Weights of a small GPT-style language model, trained from scratch on English Wikipedia.
Architecture: no biases in attention or MLP, untied embeddings.
Training: a variant of Muon for these matrices, 313M tokens.
Each number is 128 + 24 x the weight over the matrix's rms, rounded and kept within 0 to 255. Layers, rows and columns count from 0.

# layer 7 attention value, 256x256, rms 0.0899, rows 86-110, columns 0-63
[[133 106 157  78 128 109  91 154  88 118  99 156 145 139 121 145  97 118 144 142 138 126 173 155 149  66 146 136 107  78 137 129 129 101 100 117 119  96  96  89  84 121  96 134 116 130 131  80 120 153  89 142 139 113 111 112 126 128 122 139 139 116 142 128]
 [141 123 125 139 144 124 122 128 128 147 116  92  96 139 148 145 123 107 131 133 129 117 137  89 130 114  91 139 110 133 138 119 150 113 141 131  78  92 145 175 155 170  87 140 132 146 113 140 167 129  88 121 133 160 128 128 132 130 138 109 124  99 118 141]
 [ 94 147 131 115 120  97 144  77 143 154  77 121  84 100 117 102 171 103 122 136 132 127 103 109 153 133 199 131 130 124 154 138 153 153 109 140 120 127 106 135 121 161 173 135 133 144 118 107 121 133 100 129 153 118 139 115 162 151 102 121 145 120  87 148]
 [123 125 125 137 117 100 127 155 156 101 148 119 119 166 130  50 139 126  85 154 163 134 134 105  92 127  82 157 113 129 103 105 102 102 102 123 131 119 106 128 113 114 135 141 153 134 149 101 105 135 151 130 114 136 142 106 183 130 112 104 132 142 150 155]
 [111 165 167 107 157 122 163 156 128 128 154 130 128 101 113 133 170 137 141  89 110 109 142 162 135 117 110 107 130 177 163 174 120 118 136 133 129 150 133 109 120 156 133 104 135 110 163 136 116 120 112 130  89 108  97 150 128 144 122 127 149  70  70  89]
 [129 139 143 138 144 171 159  99 138 116 153 141  81 125  93 120 103 160 121 151 128 175 184 146 107 100 106 101 133 100 124 136 161 113 147 119 130 160 119 156 125 180 138 111  86 151 135 155 113 120 104 132 123 150 136 108  96  65 138 129 143 119 128 117]
 [147 112 144 134 139  92 107 163 129 131 114 101 120 113 125 108 147 154 140 143 111 143 138 151 149 100 154  88 124 120 129 129 144 115  52 107 123  85 120  81 146 156 172 106 150 118  96 128 146  98 143  92 139 131  90 124 121 121  90 168 141 111 127 154]
 [149 119 139 133 190 121 144  94  99  61 119 152  80 136 137 133 148  93  86 134  97 128 153 115 117 107 121  95 163 145 114 108 118  94 150 158 171 131 141 120 125 104 135 114 137 122 106 145 133 126 122  98 136 118 118 140 160 162 138 188  70  99 147 109]
 [120  88  81 110 157 119 131 138 145  98 129 156 142 134 124 123 174 136 150 159 115 122 129 178 158 165 110 118 127 102 173 148 156 107 115 105 137 120 138 115 141 126 121 147 153 157 156 158 139 145 103 131 134 138 102  90 116 125 143 108 118 117 115 175]
 [157 132 105  80 130  99  95 108 128 129 119 102 137 162 116 154 138 173  93 173 111 147 128 148 126 122 117 121 136 148 143  81 131  92 113 122 107 132 154 144 131 121 114 119 111 107 102 138 128 147  97 141 122 118 140 131 129 131  50 123 149  96 100 163]
 [ 60 114 135 173 144 138  95 138 140 144 115 140 191 162 161 129 134 154 113 118 135 154 100 114 103 121 112 155 123 111 111 135 142 112  83 122 166  90 139 123 122 122 120  95 109 133  91 136 119 128 155 119  81 128 148 155 143 129 114 172 109 135 142  92]
 [157 111 101 135 141 162 161 131 166 140 138  99 110 135 141 137 130 143  90 150 129 113 161 147 115 166 106 101 161 127 102 117 124 144 110 157 106 136 121 135 113 102 162  94 126 173 117 128 118 126 155 134 117 101  74 140 129 117 141 126  66  97 117 132]
 [114 149 127 110 112 114 162  99 116 170 128 155 104 157 115 160 148 124 158 174 105 129 116 121 111 153 123 146 165 145  99 121 143 138 113 121 146 124 110 147 190 101 122  73 129 121 144 131 123 132 117 114 154 130 117 150 111 161 138 123 104  82 164 143]
 [154 124  94 137 135 168 136 119 139 118 104 121 115 119 136 128 175 162 129  89 118  96 150 129 118 127 136 130 135 126  95 153 142 135 100 119 160 130 134 135 146 118 144 113 140 175 162 144  86 173 121 146 138 178 119 162 136 135 142 110  85 169 115 116]
 [194 129 117 140 111 112  95 135  99 113 142 145 160  91 154 154 140 142 149 138 146 109  98 111 100  85  93 139 137 106 125 118 150 158 116 103 144 158 162 140 109 161 145 125 142 132 116 120 131 135 108 155 153 128 124 138  90  95 140  73 151 187  87 107]
 [126  97 113  98 136 170 147 135 115 145 125 143 153 167 145 171  89 163 108 131 153 127  85 144 146 133 150 132 115  78 106 134 142  88  76 112  81  99 119 130 159 129 114 126 140 141 138 131 149 137 127 113 107 164 143 146 110 140 133 126  88 168 133 117]
 [174 117 104 105 100 119 143 111  55 180  88 120 151 129 121 117 112 136 115 105 107  85 140 128 118 113 152 175  88 157 154 112 141 167 120 115 143 106 121 121 134 111 135 126 158 138  75 147 105 115 151 106 103 120 129  83 146 146 135 137 169 151 148 137]
 [150 150 146 123 142 146  97 146 123 118 151 128 130 128 159 151 119 125 113 162 115 119 134 123  97 164 135 108  98 131  86 147 136 104 168 108 103 109  85 100 146 173  82 133  92 112  86 137 137 102 129  99 140 118 104 119 143 140  98 134 146 131 128 125]
 [154 122 147 126  75 121 139 172 105 110 121 133 142 117 133 110 170 153 125 165 129 133 153 131 146 124 176 120 169 150 143 138 152  87 132 137 106 123 146 126 108 107 143  96 130  99  95 124 141 159 142 137 141 130 111 142 120 118 111  91 111 137 151 167]
 [145 103 163 126 127 111 152 105 130 143 133  94  97 147 113 141 135 145 108 131 117 108 137 137 132 140 140 144  84  91 128 120 125 130 135 178 119 131 117 108 164 119 140 129 155  97 116 142 170 108 148 150 146 106 150 147 129 111 126 117 157 119 142  92]
 [167 152 142 144 133 124 155 112 123 120  91 121 123 141  96 160 115 139 125 117 166  90 128 114 132 104 145 134 128 108 141 133 153 175 155 143 110 131 118 124 142 114 114 121 152 136 112 137 118 121  95 128 100 112 116 150 149 142 151 144 153 124 100  90]
 [125 125 133 153  94 147 130 106 147 143 139 120  85 143  77 164  44 116 123  94 113 142 117 159 111 113 175 183 135 122 177 163 108  93 138 140 132 141 104  89 134 166 147 172 112 131 165 100 177 158  98 100 115 139 142 143 104 157 171 151 125 116 102 106]
 [100 147 135 119 136 123 147 145 130 126 122 129 144 160 142 165 134 108 126 135 113 126 110 120 121 133  98 139 168 154 122 180 114 133 103 162 116 130 141 156 129 163 121 135 121 153 120 123 147 118 126 111 147 181 141  92 115 128  81 172 165 118 161 114]
 [101 107 132 121 112 122 143  89 114 114 153 106 111 115 132 157 123 129 129 171 155 135 152 110  99 115 137  78 165 107 147 154 137  93 145 146 130 125 109 113 114 198 108 155 140 106 144  94 123  89 106 149 100 128  69 106 120 131  99 154 122 120 124 129]
 [136 131 112 133 139 141  96 105 134 154  98 128 139 128 158  86 137 142 145  93 146 140  89 145 133 148 145 154 149 133  97 138 132 123 111 132 132 149 114 130 129  87 127  98 107 139 115 125 149 102 125 175 127  92 133 152 130  91 137 171 167 101 145 137]]
# layer 7 attention output (transposed), 256x256, rms 0.154, rows 86-109, columns 0-63
[[ 96 124 146 156 140 125 171 106 136 149 176 114 132 110  93 127 103 131 112 111 127 144  90 115 103 142 152  92 123 124 163 153 131 145 111 125 134 153 137 136 123 176 139  82 119 149 110 145 131  96 135 127 188 126 135 118 156 112 130 144 106 111 114 156]
 [141 143  99 150 126 130 132 163 136 138 143 131 151 121 122  90 147 136 138 104 107 137 110 131 125 166 141 133 135 142 146 116 125 114 113 139 150 143 111 123 106  97 122 130 102  88 133 117  95  87 142 171 100  99 131 123 140 124 148 121 149 131 127 122]
 [135  98 110 145 142 160 102 143 111 117 178 124 108 166 156 150  93 165 116 132 156  99 142 161 151 106  70 150  75 115 103 113 126 116 141 100  94 119 124 172 140 106 108  83 133 113  88 169 117 136 118 134 126 108 140 116 116 119 158 123 145 131 168 108]
 [119  96 105 139 120 152 163 110 140 137 142 166 141 144 131 193 138 107 119  95  72 136 130 126 186 135 135 109 159  87 127 133 162 120 182 147 117 153 135 100 125 127 158 133 110  91 124 141 147  80 153 118 160  79 128 139 119 172 140 159 117  49 132 132]
 [ 95 143 158 115 126 123  89 100 101 150 140 128 131 153 116 116 114  96 115 127 186 107 121 122 125 110 137 139 163  97 110 115 130 151 128 177 149 114 121 127 125 111 150 124 140 118  90 143 131 164 143 106  99 147 137 139 106  95 125 139  89 137 196 103]
 [ 89 117 114 127 132 138 129 137 126 141 158 164 145 164 121 143 124 150 154 138  90 158 100 113 156 169 131 154 156 176 111 155 137 166 158 113 128 126  87 131 158 116 111  99 100  93 118  90 119 106 154 145 137 152 151 148 131 147 121  91 111 174 107 137]
 [147 127 171 145 126 139 122 102 150 161 117  98 120 118 158 110 156 150  75  98 116 133 132 144 103 124 130 105  90 144 100 121 101 114 138 119  98  85 135 136 147 132 100 183 137 101 145 163 165 156 117 144 136 123 147 106 141 140 121 133 137 117 118  94]
 [105 148 144 138  94 115 117 137 106 119 143  90 113 126 133 175 122 134 142 132 147 143 128 143 134 142 145 135 168 122 118 192 160 161 105 132  60 129 124 160 140 139 124 151 107 147 110 139  60 117 158 113 112 169 153 114 103 147 141 104 124 147  96 146]
 [158 111 181 179 130 108 138 103 154  86 116 141 118 113 144 145 107 115 105 143 101 146 124 137  92 108 121 139 127 139 124 138 109 102 133 156 115 167 114 137 119  92 138 146  98 140 142 139 199 134 129 130  82 162 122 182 108 123 107 131 125 107 115 118]
 [131 125 148 157 118 159 146 130 112  95 129 109  99 108 140 102 133 122 131 127 135  84 135 163 103 162 127 138 111 131 127 196 112 138 128 105 153 172 137 161 143 111 168 111 147 101  88 135 148 150 131 146 150 139 164 105 134 120 131 116 108  97 122 121]
 [156 141 152  98 149 108 117 114 188 133 183 131 143  96  85 127 104  94 160 141 105 128 161 144 130  92 163 124 160 128 119 110 148 127 102 139  56 150 160 120 108 146 101 181 133 115 140 102 120 105 131 126 159 142 164 125 114 193 131  77 129 132 127 117]
 [104 137 123 141 133 120 121  95 119 111 154 117 112 109 124  80 100 105 190 111 100 138 109 158 121 127 144 145 113 130 152  99 145  99 159 156 108 155 133 123 127 124 104 146  79  83 104 133 131 142 158 153  91 157 146 133 109 130 103 120 136 124 100  92]
 [120  72 144 100 129 115 115 176 140 141 124  94 144 108 147 131 120 155  93 100 149 124 159 133 141 146 131 107 143 142 111  82 126 161 131 146 132 147 163 135 115 113 116 190 124 155 135  69 116 128 128 140 140 112 154 100 104  75 139 133 145 124 109 117]
 [122 153 115 110 136  94 143 132 140 126 133 165 133 128 140 112 124 110 126 127 155 149  97 130 152 125 105 175 109 129 141  97  96 128 148  90 116 122 110 107 149 116  90 160  87 121 112 160 143  86 220 124 126  89 137 106 100 128 122 139 141 105 114 133]
 [ 89 129 135 139 123 156 149 127 101 140 109 131  99 158 110 108 123 121 130  91 120 144 133 130 153 143 130 118  73 190 120 122 130 122 167 115 117 115 138 114  90 123  73 115 115 141 124 113 127 162 155 126  92 126 116 149 157  79 139 145 122 120 148 125]
 [115 143 129 170 139 115 162 122 181 105 158 110 119 107 113 126 130 112 177 125  98 156 127 102 152 141 116 112 120 111 129 139  77 142 168 114 144 136  79 152 114 139 155 121 172 110 135  85 139 138 142 156 129 119 122  91 138 171 156 106 164 112 114 124]
 [ 87 148 148 148 118 131 106 142 152 122 115 111 140 108 157 109 129 128 150  95  96  95 132 130 136 124 134 135 125 148 177 112 111 133 104 123 130 141 124 154 116 170 172  93 152 121 115 127 147 120 153 148 162 103 117 147 149 106 136 105 118 103 103 152]
 [135 119 113 161 129 131 117 126 143 140 151 147 129 130 141 109 185 131 135  84 120  92  92 133 149 113 141 107 139 131 112 125  90 141 157 138 119 109 137 154  89 100 113  91 153 147 115 104 134 145 137 154 115 105 147 135 130 125 116 138 126 129 103 148]
 [101 129 104 137 166 142 116 121 104 111 135 125 123 183  89 149 105 115 110  50 143 131  89 116  81 134 113  82 120  95 107 140 117 141 166  97 113 177 141 119 140 138  97 161 136 133 142 139 110 134 110 181 139 154 107 114 156 116 176 116 144 131 105  92]
 [125 168 149 193 128 115 102 145 164 138 139 155 143 138 129 114 125 141 139 146 135 176 128 157 121 128 184 155 143 151 168 159  87 133 126 126 160 116 155 164 121  86 159 163  76 158 146 113 119 127  92  88 142 109 136  94 101 131 174 120 138  82 133 158]
 [117 102 113 126 119 120 104 124 104  81 156 132 165 129 140 116 156 128 113 130 167 178 119 144  98 126 125 135 104 162 154 101 104  95  91 112  99 107 150 107  91 132 116  93 118  80 152 128 157 140 132 115 122 117 145  85 134 155 120 112 121 114 150 145]
 [138 102 138  82  92 104 126 124 102 116 171  93 161 157 126  90 159 101 124 122 135  91 131 116 129 138 105 117 142 112  79  81 143 146 126 139 130  97 163 110 104 132 164 116 129 140  79 166 101 110 153 125 100 127  97 118 132 137  90  99 154 122 128 168]
 [107 105 123 112 125 134 131 136 121 119 129 160 113  71 121 133 107 131 142 137 135 148 121 120 149 149 159 116 133 122 152 154 178 131 172  70 144 163 122 115 152 136 154 126 121 168 117 121  91  99 107 133 123  95 106 151 142 144 166  97 143 143 172 154]
 [122 131  94 150 142 134 135 133 160 116 116 122  89 178 150 136 119 130 117 103 132 107 110 135 105 111 108 109 100 164 105 147 119 146 123 124 132 139 157 145 125 114 155 112 108 128  94 134  90  84 123 112 146 155 116 160 137 129 174  97 166 146 106 117]]